config = dict(
    n_layer=14,
    qk_norm=False,
    attn_scale=0.125,
    bias='none',
    init='normal',
    init_std_up=0.0715,
    lr_mult_qkv=0.4,
    beta1=0.95,
    warmup_steps=263,
    schedule='wsd',
    decay_fraction=0.855,
    seq_len=256,
    doc_mask=False,
    train_tokens=188700000,
    dataset='wikipedia_en',
)
Each number is 128 + 32 x the weight over its row's rms, rounded and kept within 0 to 255. Layers, rows and columns count from 0. Numbers have three digits each. The size before them is the row's rms in percent of the matrix's.

# layer 10 attention output (transposed), 128x128, rms 0.0993, rows 53-63, columns 0-127
070:070061128082066072150174143077063149120152122157137153151106150092094113051136081127143134107121122131092108146147105180161138063119152079150103135123115103102120092161067086137146105087126055110115147164167115110181131131097126090118186154126123118167117135106113186127129075186131122091088118149113129148194111090104068119125106117078081117084186092128144133122108130148101104102150
078:205114109127173074102104122108129159161102159116161134133081115128123108123098154153169117170123107176152187128170143089132110132125121131181051121222049175151153147169161131101055090144125101095218122126152108148096178123132118152127196142084120106131115100099134147109126089186164128155131106058135088138132073110146121153173087149131143107167124130110132113142132134122148095136073
095:024129115144154134121129119134100130147122094172121118152107162142141122143123115175124112118141106095148122144132133147105134124114107138094129114075042137121143110091054160123130127138131114137043106130063123114111150103110080115116069152255108164092125110149096114157182201142136092120129132087089130125130123128132138133088155121128116102079153157126082209100148115111155142127161
090:000094109125123151103102190135106127111151130180114118128079123127153116130134115189108095153166111151147107162097127165096109121147142114111157146052111097129144103082042124107114119096119098117078110150100115114150106140180170133127065089255133142132130111115123116126154175119105139124097144112073123124109149122119126149118134123175132126135095159132145139126123146128121122116132
082:227141152117109124122120096081168154110112128044154141119186105129127133174127087134183118145074131126120167103127144138127080148125126130124151151167146166144141215112205120139096110148090143116196134116164132121100127127142115132119153175000142142120102127149152145102100081090132135097170132150161151147108148149141130088146114142109134111121117153137147059130144084181115136142099
070:166100154123123075131146079089239112145176135142122114143106103144092148153146153126136114106062130101094115109114198106129077093140109116138162112132151141157161125127178141147140133151112049137120117142101127096145154128138137164118132134071124137098086084156133107135112125059129154119083149110140105153189137065169151106125042155073100121212101161127081197158121146113151087181127
081:034147109091112187168170108149185139125128084162137125158106119121136147183099131147124142137083136108141101135078130110131056140123130108171135132120142128102112122138040067145177086093127107153070125126125186089102113114115141158191128154216144154097153135111140104128067160103132099148088169069131095136134158149112130120201122113112098166057151128173125151098134103158151094135080
076:103122128102098108142188106163082148124176159156080127143133170154164112129089117181175166120173138136149096166164081212105188140104133142164122168165096095122107074080081114149111097114134128126082125156143168107206177125107085113150112088180135114127149087162130129111167129170157123142190141183059141090145106159157107126090135095132104103127202133078153175115123150099094104150131
089:205126141127127140106099096120186105141167154100142114117154157143093149127130115066088095139058109134102148103181144083136105118125197119143090154132147102141104151127195118140149127166133092132222131119143142094149120127215115106136151131000166126122092107104127163126065063104139149140127116150178118152120153142093116143172156106106117104137120109159151116118122157104117140103087
077:096158109150130137099105131143222111107102135110123101141088109123086129186085144140097140126082151134128127129131133123120040112144166104158135137106133112180109110083042138124182151139149107085070092162052151101120125102160170143146126060151181114108091093137149125140150109051155099147078132163088113101114155112110103143144082162142137117109115155128136003144089115134120102118150
084:244168144151124100079122095139168150141142145042115105126133132138100132129100135087124105119076136150079116137131121048144064147147133137134127121126149171142168139137220160135146150187140140133207153109156141156094135141154140156127166172021158127139124104122114132115084082137127195163153124112098120111123132155121149146122138124096134138166086137105121083167083087077099110150101
# layer 10 attention value, 128x128, rms 0.0618, rows 54-63, columns 0-127
089:163070126094144165109145132121181171112140117122142098072179146102159171115139136101130075065170191078104111116081158108119114226110091142153160176065160143164108130117147095166162182155124133144108106160073101108120108130080137068143146169143166152148153152119084105131118100069166063143120158207121122104158147170084114098146158129136106158107106134151113123114163101151087137120169
093:089130090083128133104171152178099135134111091125158117090142084140144140152111108170081107128095194136119117128163159113165176072110098167130124154146160144081158162169144099175147122118079196171167143172160089102136049139152149118153137082146110083125164152064138119052148144124140142156146122158153102103091116078136136159151068079167106141054122095102125104109066087160132099082131
086:067149141089113151193186074088100152147119141148160100163116144140106177108118171132095123135096089078122094128168115151168140125091090107151078093135120135133132105197142125156147154136130191129118209116070151176160172089055073105099136133126133114098107158198078156135135119163142085130157083157175095119145147094146126129092144169092138161071206100094120138111126148121132159110152
082:165115068150142136109143137163131097164178187097074137176131143099104056116137162084051178143131132173173081185161128099141090105169137088163132140150137092112151089147124166092145161160161125108116096106141118124090119103091131143148118156164110126175101141131097097145153121130174123149123143135114103106173107177123090182157106049154174177200144118136151151129062109058136085156156
076:138128133144198156201102169171097097158161124116086171094159186117159174110034089134111103089187113180134141139139091109173064168134140154118163125142119119120136193122086130125108157153184182089167126160114151115117102155170113105145149091155141164119151129076086121175150100162160117114148131156127140097145109150108099095094174111147101087137174127130112131109176103118176134052075
082:159064170168141096079096138114095103141114111101117164092149131115105113084120161115102136130100086127081125099171130148130221158135148100125121125082133122111172082095153187093095159146130079089142090166160057188130145148086101052088115126175115113141156077104073114152205116162104152128135093199138100174109081095144137159122131134160197109142141161103097117128135135089115122126114
084:104169152121144136125060163110160144105076110083176092158159118128104119110176118078169083180100101136127164131100216068131130146152079192118115077126161186138112149118164175114107120153085122095114174106077116142091115117143175155105137163121105147151089176086141095194115146108121061116057103105170134098136121141128151165135142194142176160134053155136120098114147132144129133117116
086:180091142142138115169146111117139084090143141105158191163113054094125128175156162145209152083186159181135113093102100091100102141093134121136166121181162152163141151114138123128121187139159130149111128165103109164130148120076131119087136151150128161181140157190119115201110113119057130120148120099120149132147076128156138094036066170136126186157100150085166150162159102145119095113143
078:118106115075082125181132146148056131144096143118120148140142139148141076079114147137166102111127072150151131133131123157128130157114120150100143109108086130107144164161156079166084108145122143174188118046208111185103135195152044105093150195158122135126169120134071152143113196127156147123140164092126170088152147141112122140116142141108127098161154135152116214105180146162091163151075
085:154101140134124092199125134116115124069145119138162196126134108081114104116130192153133127104144139149164156096109105163139099098106150046142160143093176109162115117126106099119063124095123156129099105147113157074119108169108150143157149140158075142105127158138163142178102071102117103074108112155155123167225128063197106068106147100129118099140131086171136150149160187216138144115126
# layer 10 attention query, 128x128, rms 0.0687, rows 64-107, columns 0-127
042:094097108112110124160071151149134097033096151116092139145106094167141155159109169165101146087138113164212090124059085087139131160112140152161164125126138090136117078113141144088133085138100110102124096173171175166132140063130120105082153141171120103121182134113180134108159156114106121056147106124103134116118116176095117135179115144139119124139103146134209163162160184064069141087116
040:161134149163180096085107125120088129133138128128099139068119062134115069097095136138124112128102137164173172126135173120118139152093135114091103088081117141099114081142173155139066110115104176093117147091125101073100128097108181071133159112113177108130085141150156155129057081076103158090138113152132167143059174126164134211151139148121117177150158178155106092137185141106166164197132
045:102125123110149131132108100190096145182167114110135143115153150061080109154113103166147090122070145173158157124147134098081133144124166173155111062094076108096192127170132114162098111125129067128132149072117155083090069145118075105084150118213141128101102122168122110133070135173074179149107143091118136113144133123086113140117042129152146152158156116171109140093077166100111184132132
046:105180125154140174095186024163098168123170112101102125097100122069080149148127152125140076096145135153117110178149154119110147157131116118108119123153098172083154085140189146103114102077130151073125109093126100089093134116166128159104126078160144126086119124144064145123157110137098110171066085119122133063073181130180129076094137101128129139156111128112189111101188066162133159148138
054:144088144086081118111162131096204149115062140093132109147094114168140108119144141111120120093115144109124147142095139175118103091103174072133180140096141096134086124096131155139158183146162155148127161162156147127166130043125127103145108166051084157097175105133155043107055145086150121159110140101171062135039121099127103096180158127132077124124126149105118129098106155131094134077110
050:131120060137061096145090140140086094129132093135164199110166078132153085124071132131119081145139119240109128144126124065120135069116113151138128101099077113075107184118139128111115111153116169138171098121147163104159164149124206086153134130151206144144126107118149161105084103124170163118155103121142136146113144180116114176141116090117139135126096181147100073151155155079105191126151
049:092120098087100149150129124090126103031141168110110192088136074100110107107054149115103086097127092115187123102138132167073203115088141112143093129197156094118127100117114140092106101104141083102195119114164146125110110131114152123118127070144102097187102146096106162119135099089107134172097116162145146153127139102117123052138156066096174147107126155106058097133106114155089140069116
054:053138131084083126135120156160150113063144103128117131128079105108182161096126147119132086106148162132155134145115102074062191104107116113174134138134164084143092082088155184122111120129178075110166082124123138109126161084133121097150113084138152069170101110074099136087160110100090132098118153089137129163087132172213092112157146168078146093113095136120066118126154109144098163055164
067:119124154142165161141141119186139227133083115118112134143115161118076198147127070117127116146097093114089128131129122135111146193091143136077110158124154131117183118152195154166128102121117094109111150131143083123107107067131122163106144155179088130100130137189109120198161106121129115132086149128109084204103109109149190144077124149152131123144180027138076138136099150189152143166140
063:109076145146181133121110168164159190134126151155122102128152170130114217158199088155156149132117114119145149116164095168114112134118101158041137180144148153077158174189130131119134098154083111131102169093149088128131110120162121128063157171158115154107114094201137179165176093117125097140087154107113170152148139159111180103085170147158120107182122077128159167134113127147080126187119
057:107162161140090135155107125128135116121147124147055077139166160106112140146154133150149129169133180129181148085163110177139131079148132128095169132121143131218131160135108133087196053187147160118103144122145086159093115129214098094091099170145140077128146190099152160144174113116147136057125125169114171102096152133157162146117123148139102190162082117136182182127149066104111136148117
062:089158126142135121164058113157139070168128102133101065165103161156105139049150045159086142181121147162056110086097133064153121156173135150127104103081099168185195145126113107180108127138144146158111108114073135161116129155130115103148161180119155071104112153121130161139141108172147106100137081110122164148122177098125086201111120158117070080098104135119129169133133098121121165118137
067:094156175111088130093120116119143110125202102128065121076127098120158091164068140165149109142132121141139074135105112118159171099158121133184090130083101097139108120104085153064135025130109179127172112201165123110138152114128100122117140179165148110180091193118144161097129135119154108103115130157144118046092162101103111124157123099096105197121081112149149132079069128144101149163140
088:079141124135147154075113121140160156175094102172124125129123119119099195113191072123164158128158133138127150116132049182157056153079119122132169179135150140079099152150133100097114123100081102111108124113083087117142131141186118174094073127137134122052112142134102090140183183129110109152135134119062167095138153141129113150112079120176164137137117028107143150133129097156086073179126
085:142125145110192196122184162145130148130149146110122112148137158118172133132151111134093175061088123149117116196123129160155101171052070107102108129120118143055175097098143170158086056164114118045099103115135122130122154141081166111085163119125138214182161113155114106153116120127167134165102113089148141163158085146098125076137102099106119124164153100141086099158087149079090118121105
099:116129122140159200139144137151134148174133122169129104094099168142095143153170093178161129085163122135129117166134105095142093165123111160134085135148108104121159090135063149106137065122106101122128178125115175077141186195126161150124117180100182099093119061227107141112169147188177158141135104122109128127067179109108119128115111207113152085124066107133160146141074132109081106145116
114:158118150122088141104171109141107064106146122110092165152105124104137117123100163162170135082128121163113084223109147044124150129120105159146120139070117092159085090081067159113101087168118114155039094169181080121141147151145099110109095142107132146154081167170145139143099106127129134161095166129155092095145141108136080107115051148085134081161100111174155091118149103114117155157191
107:122078081144158161096150135132133176138180161112191151171061111124133161108148106103142090167095126084090151194109158101122129110100133114116155141124131123120127081159094069122148115099068104130094115087087151071085149139073118101113160105187136112154149134219122086081143150149104144168178145113146164123114137123036152105072040157120137143128133156147135120093089112160141136090147
156:138132069143133141173174142122058162138109103128101088152137150125201031141132117106118087105094117172158149166138150194057138170161158141139091137108132143103144132136104082154170172139155143085167103108132164140117117071092123176166174106138144166155148123161071094074090135155147123156077142100125126141142138209133137119162177113120099109112141220144125186121108141092123144135153
160:116131132094136134072111103120107149109151117114085112187086086125116130126199100145127129121092147139131078137132134099102159093144168190184135135140104084143040089147102117094081146188106106167084110155137065128118063121181101119138094151169120143189093154120134110072136109120140148152151170162126110066138130120174190155132162060143118130156109076158121117105196139104208142116148
139:088170087103114141162103132186116159127140138144194143151058066146080153146120048119139063179180097117147150156115183094099088114141112154136103109168125050138113139119123133116104168101126135148132130116132140113110130121141169086112143069089139078131092179137109153129160141094178128169163067126127130104091175149109058164128157151145073129124126115145152153153113106126103197040133
160:155102130120111180150167110131162142109160143121052081166151180173108140126110118167114172095148126095144086136131068093123115113089132117130047177108122115166142086150067101135069085114107103092121134161148217125132087150130166122085166163143161043137098135176128126057138117141121136101119103118113064136129091120116174166108130073114136081165090150125078181098173124129150131150134
160:114124156080148150137093114130139146142171108108131117112108152079181143153041146124134112149127151136094171141079150213168161182108124116123115128149121092125154159106085201107173138126136087146166160157162139100135128075124173112147145163120139159130141094174122079163128212104115137185130133138102123104092163095112167079128118120150149226182103078108103115095113219135124128128088
139:111195143139148121116146098166154124104162083140082121066179127048071157151121059130159113142113077134150117200133175102144159169122142180114110067082132112086144120110115126133108124118140136151155156140137187131145099090144101120081177159088102150069123114158124129156181084205053168149123152100165111134124140101157120099124156141104092101131167087122121110148067078101087115126163
163:143165110118163105153087143060123122128114122119176109131112129167120162136160176156098126100100102094141129152133128126114217097152146150162202116125117111178108078144089095154157127071142102117112181158145149112140072075116151090120203131084132153093156170137161126097175138141100122095118195122121142194079076153150129057108107152125138195105169206143108115169140097124166124140167
145:071108166134137126153105099164170094123129144126121158130134115129151141105109189147106168187154121078040142138097141095178138095078134088071188134108152174148171083069148128119116119143121132166153143135161176154109128162098144125104165170149110135099077154096138113162150102165090145119124144209136147135119048089195146072106074104164125157092121086163074148097119124127147089172110
149:142137101063137082131183126163163173141157081137115152142155082168186175104080138091083097152108142142074051127124097134131122131149140110139084065174084125133080154199103151157106150145110092132141147107121184067101113178080123130181159183155113145155140132170147127120077070111171112160095109121117117123104107158076153174178102127163075160098139152146101138098142155102133152096097
157:115143118186097147161177091097132121087148117123090142132155112107166088125133073151161116135125138145089182127128113111163098151112099103161155079136127112104142097152120165177171155171149168108175140135158132133184126155093050130138064049122144138154162194143132064121145096130087154083093102162124110082130144161086191179074181100146103173103090150110129145138177101097098096184100
149:120116124199094130122065078080113079070113085126161121099084117134122107125131129148172096144101153100200094082115134106108180144149125056118149121109137121111103159135144104106145137160125164090113093140147130120075180082162061130115112113183141116160128124112209116133170133157151057118188124163146158148121153141136165130116083187154179159153093160122197054124083109125116135099121
152:074112130156090110138199164109143089141125158200116116134118150200182091153142118112091196084050150188075120143153105149114115154111121171157129151118132122116073144140109194152181132108152170105119126079118119129179180145073158152123056082145163140116140179178154113088116147120151118097110132138097110117117142111147135084103117137101151099105133133144114161170129125075195124199163
173:128145118127124120105134144114142131148084095116126096118105126158160113136118165126088138136178174155099193108097070119033160151133169151119131119120097172132169171159089158186176105123224121151150110133149104189114105130149112110137121108111044086122117164109085208156130198150147164126084162157108108156106124123151128120127136105166096107119068160073125137111113203125108170121183
166:134135122130126119105104084110091124133113123157096177087115054101060142102151174128136157147104164144052128116156081114109100163169145093138144142192141176137117104159130123166103162125138055199140135128133124114133081133147146092110155143141081161125189146118125125153160089179179143190176189105103121190098074147194185110161122163102167132140110099075090112110148147099128082148154
046:145087117056105082122129175177131107109110117098139124113134139126142134141108155162078125107133142169096133147097125106166131102042114103177221126137099135107131130098131170107162122180071147147178091121112164122166094159144161078169139128100119133182107105129154097129119138107120121104143107094134177101144190227109124138177104167102155218081136134086133176127152169171089152104102
051:087087105117104095058164103131163103133184116104133134092148114130147036115125156138121073118105091102084151107128108091131164138117153119123045156169149136139121129095072129108118191192129101099116212066133142117130127203103153183087083087168118106178111170153110178142116122138168140131060101147131122127130130103158093110131168123127143144168115134174134064137120141148083138175108
052:113170133147061157150123092141124149100129137124154125130140127113156059118097127156164086100126132164114122131167060084115094107131111092120102090164130085080120155119125149141106156115076102110125130128073155123114150130120157150142155104137173179128101116088045121156153036211141098190153087099099119142141074205172181157078097109106187114119143117173095081111103096114106158145162
049:097131133145121144163078140182109150197174129104100094133151122104095122146071134168114128150140138111141093137081081141134131146160207211147135170087085095048150105113086157154152146143081145106149117073099105124085131186097137112063087142189093172132098140130121141106127147123169122184108138168085138101124097134066092117104104108112189159089169122149092121103169148085149093097104
049:118130150094159147094150129195093154137163109125119079131180167158180170175142084150100155142086127141093160129126159220104126161130092122096135158121137103193114156088089163133128132103140138119127211162171064094143141109145113140099131129176093107129100200131096082158132104130090157141155101151102096155143189075157103148152144133156058089144125056110081161120092152141104127163161
053:107139099092151099180107191139128108045118137120137115119124045192119165085192159093111184113129125160138138139127160154124139150127088130107099125144133175076139101082164143152132102155112105115159103219175120129176139139145210098098073129104104122158092138104072140101138083059131135137150114113094146174115162172152117133138116086085138083133109171106126158173167098136147111069123
051:102142115137105183137116149121137105186149107135099078105181140087147156078223101119112146124148138097170096169116124115112161125094166111156163134084166143187139126077081150104166121102139165151123076104120112144140179083151075052127097137153044082127099083124140112114165166120190110081171131131111135106174124151111117188152120137133062107136106184148116170083123089139155094107112
046:133179098112077143128077124106101112130125137130095072106141153091159084144131147151141097084104173126145093061116158101094117071096171134115162109112121105137126123093109143076167110131126166138143124134122162099107171212109026065163105107056126110140134121101167129082145153158144141117131120131152085093172135134148145099108150113114087132149064163129216077090127092065128070141109
050:129110134083068128154217139126066105104172126114156186149136043065118104140163155153156143074143126161132099155111145070124147121096144114136100141129114093078074082115106157107144141075101124109116110113112167136092162080055156175177171091106131110191100136166118122127110074106138123174133114110141133125102055160133155098176109147095178151116168164167118092127108171124112158113160
062:165116166157139147171085164119135131123136110132130193110120087116128106097061131130084160084161125151116113160106116061117053122169142113123070125136161085105168140144115138112089131062074097086156101121132153139129128085033181165145140127136131090177110105163139128144056105082101121206171097146161163171142119144108106077134178138120167148127137156161097100118149188118123163079148
061:140106166205177124106118109153114183194122136170122137148156141127103142084196092159130132163152129178085133178154127113159083126148141170016099115102129106137151127210148116136085113110055085143110176073108114086163110157110134192078116189111121124089119112168111160152134103110144122179119132154144167148086162096124146098057145155154114104163137085128141139129111137125143116133144
067:055102099085136151192049192131136120104085133116143134088113091128166108088121129132131074112142129126156091161108135147123150140105150202144108147068137099088134154157110129140128050124099104127151119117114149148172112067102199100139172094234128082137101104105143101072118113124110186164108137098103116136094123194139151093083121115093115158128104149115096108075147122155139095084146
# layer 10 attention key, 128x128, rms 0.0651, rows 64-107, columns 0-127
043:122117179098025123135100139119149125106146106124098174108132142100164086093120110104110118188124099112149106084155104151177073127150167150103100146110129126170118139124103098107054167146083121128119103172098175145162109128143121081167187165055177092115137156124135151149121167115124123137142161122120143140185134088081105106191083118143136190134144169053148129150195100066124090116078
043:130120164147153155107106101097098099121191176200100114121116112100105199148165171143119125099129168146123123109144136099087060070132098152101107153148118112065119132120188116067151069111116123108108145149142062154142148087139083129096130143130139141226170110091108139176191111138079073147131128095063115155150083150126164078125111142142124119161073077119123116155085159176114125098121
049:113064150139112106123147055139119073114136177131170175075145135096151119169135121145105061091132110158106177074135142100097141127135095128130130126141162075133109126125136136100118153123066049126136149025085145081114134117114148181104142121141149154138165108119091169145178113151128114146102168110106095160149107125184170146109066164098133095136130092125064048062130133149105163080128
045:170124128180121141119191068108096135196078164136096108067144103107117101122159127099124152205109172162093167134154170066160089142148102098076115116131111152144134160107141105187121153145138108128126115075084122109096131176050092187130134125097130137081169147111095168067133103166120107154119189131139136157101123073157117097131137149124129105173083098153091102189141126142144073166086
051:083158112104175077091170132112164136109156091091130107101078108129153134131183155187164138093184101096088147195132120135132154092120113164160164090108151104069146098156067076163130135151105107116149099184151155090197162126164179077102152086116155111132115117121144135167145193152129152125121112149101127115154174117145179118193113110083132124079075141084174081121128147122136070086158
059:141138099133106092104090172126147113133189086122108099101164128160077174122100093168152144206154152136099147138113147155178065118164152166113122105102125129116072124153112094148149125135121120100104236117195168105099131104165059163111115116106153122127127160183151119113088113097127170148095150166189130100157195160136138153147156076105142180120130086090157186151132146087193131144141
053:102130161103111062072199139175097109156133104098136173082104116118171122110162193125112130149108096136175098096120149107162059091106138118127097144117183104134116111150045105073094114153057029126111120111114144179180150129058140127178112134094128160145115137138141134094102129150128125107136106108098171135109095134059142129136100128093174176093111158103136144087178131112123173126086
058:141153175153168133087169125097137104139035061091112106140126123088171098113160181089132083100094105145127106132098133150132155118158134147161161136138125069129141148141178166128117093144131087150114101187107107138194169135061141077167174146117150111175142116121132148080170121117136091086198125091113137157146107131091172127149073154122147072114184195135087073088105113134103165116170
060:078148164159136092164083133141150159142134080149117103132174117135125105125148087115119175163122158141087134119186107126159144140163155188026107087138120156124141133096124138120087183152156194169153153066074141100125128125113143189168144133203128160114205108131113113158164097101161103133140149136119140145134140144181180142092142127135086162109128128183178140159055072141072106162119
070:076157167119118145167158100094153171170151121151160138134179136153123096117110141120144137118130125088128170122152150129133101122165167174088123104151193121178167157114092109130122136180140150127054087082107089055114120116150117124108119149163154144038110127160192137144149120176136128101125148148095157102090145107240126133081110115100083109100115103195115156106073105119077058162121
062:152056111099117141133102092074105088085103131151138116115061157108148132117056146108064110117079171165127081113142150102061126123130117057095167089146044105102158080099176151089144113101127114065132108123133148170099165128110127136153118142116115087097119166119165127146063088065152100128136112165116081147121135149108123154111131171172148109104100148148099089113171187131186128081156
075:185121151110106119155133137129125124154062103192090075125161184061116158141163115132138101164135140069095179089124107148131123177171126097134153135156103097122114140139109127146079172145217111136089116138174147148131130121164058160101135152108132105098115098161150071125157163147116084102151196148145131172132157081113167175159040199127124071136162136107147139160103111111115134171097
064:224112125104145165098177126134143101093186131133156140113104098151164096137120149111059142148176098161146114148115170152125148095142103099158115100131155113142098079120124134102081120144081110110157130196178106152172114067137219150185138169078111084176115139115084162090056142120143094129115091085138105139166155107080136134151118161136186110140105167105130084102132144138116193086163
083:098133152127118066165126139128130159161084116127140071172179134091113132171150152131133146149077145081099162109138101111122189162171179191086131094197115138164171212114118103143153158157168155104080128115119094120164094087086127102100136177159156135078119107150144111142160116161150147111185141142144173122149156091220122126118105119127075081120167077143096177131138136093092073157126
093:078131126139171103166160170192130177186122186086163171145170091103115183172075117195118114080091104110108114138096110135119113131156090143076132203111118108105152161111130146158171161136167091071143074161095100141167134165099074101091124134180074148160097150137112123149154105180153112143061134126158102125088109115170132092135143201088144105140174117161133114159120099142110131149135
109:074156082125110114119140082163169101108085112134089092146097153155169093136161135148162099139117130178176163096223100099086127128138067172150104098162096165102175178135134122143120124105132122144157100157111119138131169169087117127058130107146134093045201094169121162107170096124133186172150158145114170156138104140134135133130122121161105090093123087207145103137127096097085153107074
121:216085176161148155122175095152080127152122154126142110074163102133131129128105108094126109125177064092115108149124157156111134057038123134211121159155132126141113136130047154116124101149159087168076090137157124113160125088119105067098066123109104087145123115118130183176059131134107154099102129123093199124127157153134123116158122129092191121115112133138069133089103125136118166124150
129:142144133101108193168180111117143110133175074160125153121054152136134101085160135111084173131130193120118156153092165167186098142105147144063150090094095142108082153142107121072135150116076137102161124119141123119098096134088089140155117180174138142080109142102161095133183108186154091129216166118196073161092177159131129136095132110163163141128108175112069107111111148152150095119135
142:171093165144107145108103149170078131112085156091093082135154136134091096130107101091140109126087148116105131158134121147024107135119223101161131082125136133111149116101139089110137118130088176129159142100153130077152095114155187066173142082107108136140115098152104046143041133099145143130174061093130166122118126108087158090078098106145125138107105141076103123138158133094135115157202
140:093135158093158146138130081106108110080131137000137074146093132127106180156097186148166121108140116129114080136152125101114134164170088142188131191139078085120123135110104147116102129203102123111100162142167091136121152149129110129116074168208128125108115159108089135090168078176105062135109165108137131052104145112106112111093159129084106184128130133094140148129148151105165117123112
133:093132153097171151138153179143148151101155109170162166126021156121090097148135073038155159150198147190123081119186115110146147124158155123125179144170129109138121105106113149122127143087087112158134080140105110098116116128094172086118124105118174133114114201147141137116228143128171118146054098161156086115148107186122113133156124124178126120155119168175113109128131133165165127144134
146:125160098150064199152104093150177098127146134129066105126086165158155154091130154156114112116197110175104204172126119150090144112161070144152051127098138135103119075181147144100115125124098109127124106098104055098060092151113172143137092156077160140190148090152105109093128109182123095135150114115141138145116168094140160102106186068127108143126090141096109154104190125158136136117157
160:160170126127104198149099106098146123091210093083096129145102155096141140125143180129136119166130155130130160092122143134140129158102145102106102139169137142140178062133177120112204115099111080147178184130189121148173130138151086152100162117148123126116136163144126143104124181011103149112158157054117098138130165087091125102120133185134152153143100079181076162108106171145160131153110
142:121155112108127159127138128156123099098124143193086112140153167116155141119167071119151124083141123094127103130091137170111151121132103099132152113118047128132148109164052102070141130208157147152242099176125113131139150152144094085089132136083105136099091155137103096128143113143121134152127184110148180125125076081058111138129183106104136143156135069157139145104153092105059150149211
158:117147078131168126145111146099118159125129121049149165135177104122122121121114097193106150136092135072125125126014102122145156101116157114127138063101152101128111170180083158104087135091120101099158154122148115158078128106109122137186144160098184139084124196132118082142178139167164120098089151154098114169166106160132101112119166129117131139134103127174129125138101068174173124117236
136:077120110111134165137113096137146120102158107127133183080185113134175107118141150144124122150128110156082129156099185103117067130094105120077131179077110141125189063157166151144119145177151111129129102122120183151081180127082077105102146146126209154148078172097098140140068120117166144141155189149128143223116096106139125075101137159143127133144108101197111165128111200128121167157125
145:167119160089117141105178129123126123149126085118119091117109141136131123140124158070097109170123128155118120144112146187148205071090123133178137078155168110107101110220092133159173154046140117083111091109133138109139120137124063122116135189141166128110175127111146124134091135171154108083171092094143234128146114167100153108106117135140086145143182131096095158094133210121151091162090
150:116148089102132069118116060127094141128137071141143141085122101116144146161132146089160108126088141154165139100106123158143109133130184166182108064120168126152136061142128156146148066251135145102204121110132171095129174130127138126117137117127115122121139114113145085096142125184131145102202174146092092094130114117095153139110148108153081137108119125120115103153188072090130144156024
140:078100138118142150109148097130193067112066106120129115083126116097145091084107120114138163104059127073145089084154148120098143161122118116089136127109119111112079132094138111123119112120138116129127180197162168155101114149172089138152135061169118112090117104126165157126192114137131123155133178160144059164136165113102144117081126136051118111139084178055218066100105165124112163114100
147:100091144101122034126119116120100142161081199072092149127125142180112129115128104177169119130056146116109190111091087135055168111161120149150128119149171122139108138136120150137132139169150125129124142106102101094164113128049165169191124154103096127120137102145121105116144112125173092144174116126077139142145139154152111134132115086147128134124110139170030102177127137146145107150002
154:150168116124109124074093140149069108080196188076124144117174146169120117102105147085137125144125171136165151126101014112040084137147155133054123111138124124108184099105152162189139095095162147113159135103124081194097126136139108158177159093135111115143124161117114162153142165161150097123135113111114127129091100090162161121147116114152106062129118080157157123125144162091178127082169
150:126101122133155110120134135096055123147122168109169138091145152143122081092122149111097120133149094122133105137134122095131118126128023138154139161124111166153147164171137097178151115048108145119107200102131151157113151147170119103150134123138170141140129184121122060186147127110173118114171208088092156145112088124103127169133149143000075121159070098092117163131118138113146084118150
053:163123096113128105060116124148149136150115062100117113115135097162154130168088145147111112151166080054089139156110167110159155056108095118172204074137136151118139148095104160171175138138153125159128098119148100121130078169146109083147106176136083068124123154068148135130230179081148152069143117162185124122130129124139104153134121074133081098138109084115136124124190163170144101126116
052:127171116090145142192152149098085200137140124095145100142142114166073123183090116155142134118171141221077071100134099112120090164157108116062180133104183185080152122145137139072107123179108134106157107147147127039102112140123125170137148129157095166129131107155096121174145080142152150167092128167166126149098130106074185115125128089131147098167120076135125155111129179104168106143165
049:173122136147113131100100075082136116141200190132138125156156156133125107178077055144169135148100136069130152112136129155175091150167181137096131130103107119154106092149148163175103202140108094104094141036122144135086134097113092173110108188119162232060143156171126133112088082139106154145096085121134115152083082076134165093110146129142121083117140116148146101156125118131136112129133
048:144151113103173106156154097145173096132053171121121153106151091166170099145106156114110140151115103147133154108150144112144103114187120097122162082172178096214127130156138128090109187205170103161156126062138136102123088174059180126159130172174121072172147155090115163150114099137126110125091098096152182202155133153141124105134099138099132118119081114202114097083123097137115148123153
043:096084143146064104124130079139142084190089170096151150133177085149134122157110125108133108102139160170139107137148134140162169136161124161158129121100145107079064141103087126149074116143111110141106129148077148130151153162163174115147156079133155099148129082168033132155172075060122126121112143173145064128137109033107181138175171091137104135140174137091117127083087166131159128076125
063:172159115113103100160221065126090118148120101074110135097122126100160090139154162073129149089135106080139145142115142057143093056143116158181150099120164115115050128113101086088136098136142104113119133138181113179120132200142094078128114142040125095197051136112141140082145150106131115080159132109112127107173099112105129131146125115080142160097169168106148113089110163129121096131133
061:151125057149139121184080134097114084070095171162122174143106162119109156083082133078100107102102133084194121120066137080091168085092119087171193176129112159144151149123107152138160078084116107126083106148105121133141181094103162152152143095178135080150091178065115134075106144088152138114168106137113133115152088069108077113123108097112152163149105136148096165080129151114152150088129
057:145049117106123148165169097093145120150111187109120181091115161167124117088117203110147126123139113125103157153089172047121154178133059077172136176150091118085129107108151106133121089134064112085101083158090104113128150117161195106131124145153097119122118129135112171098114147120138097189151120142120106145164119102142076146110165091125171092134091106185106037100173114104115145094173
054:151144085149193127124098162145121102065165108095112104172149138149094179112150089134137130178168129192089061129124147152143115131044086114143142168059112155131094085157161167143112139105111138088178171151131112130156151192182128100105134104115104145164156140158113093126121162097085156200133072124102115082136151179074147127157196071147122126136143152055146118156157130122153138114146
053:084172112161124119111147174164155131123188073137076147139166111142139155136187094143148123125122093135136088135105089092237116095131123155133089159084131160139065136170083120128126114123165127168163211111130151120186152129139124127186147091096108139143171114100134151146080129115090166133151106134147092111162108135129165171107200086108121209158144150095216145161106083130125122137148
069:056116151120099091126132118143134145150148112126133134123171139102100078179125121145121170132122153100106147084188121199081106158153142165041135103189151166120109149111141123111139130165095150071076124096101127107084099172177108094078088133165140187080140119156186112145148110143121089125103168137127135134114160198191116107066108167127074088095111091181129132141127115134141066103071
068:042136137112157129102116078101179133137102225151111111118108119139157160157131211132148140127182198082123119107155152140102163178175116195121169119109127099117186142145171119080112134118131116106119077104125104154115128194097163112127091161132110125132182129125105122144152161165170150181143145184214129122104108095081187128091161069119092113136152114148153106121101145113124149092129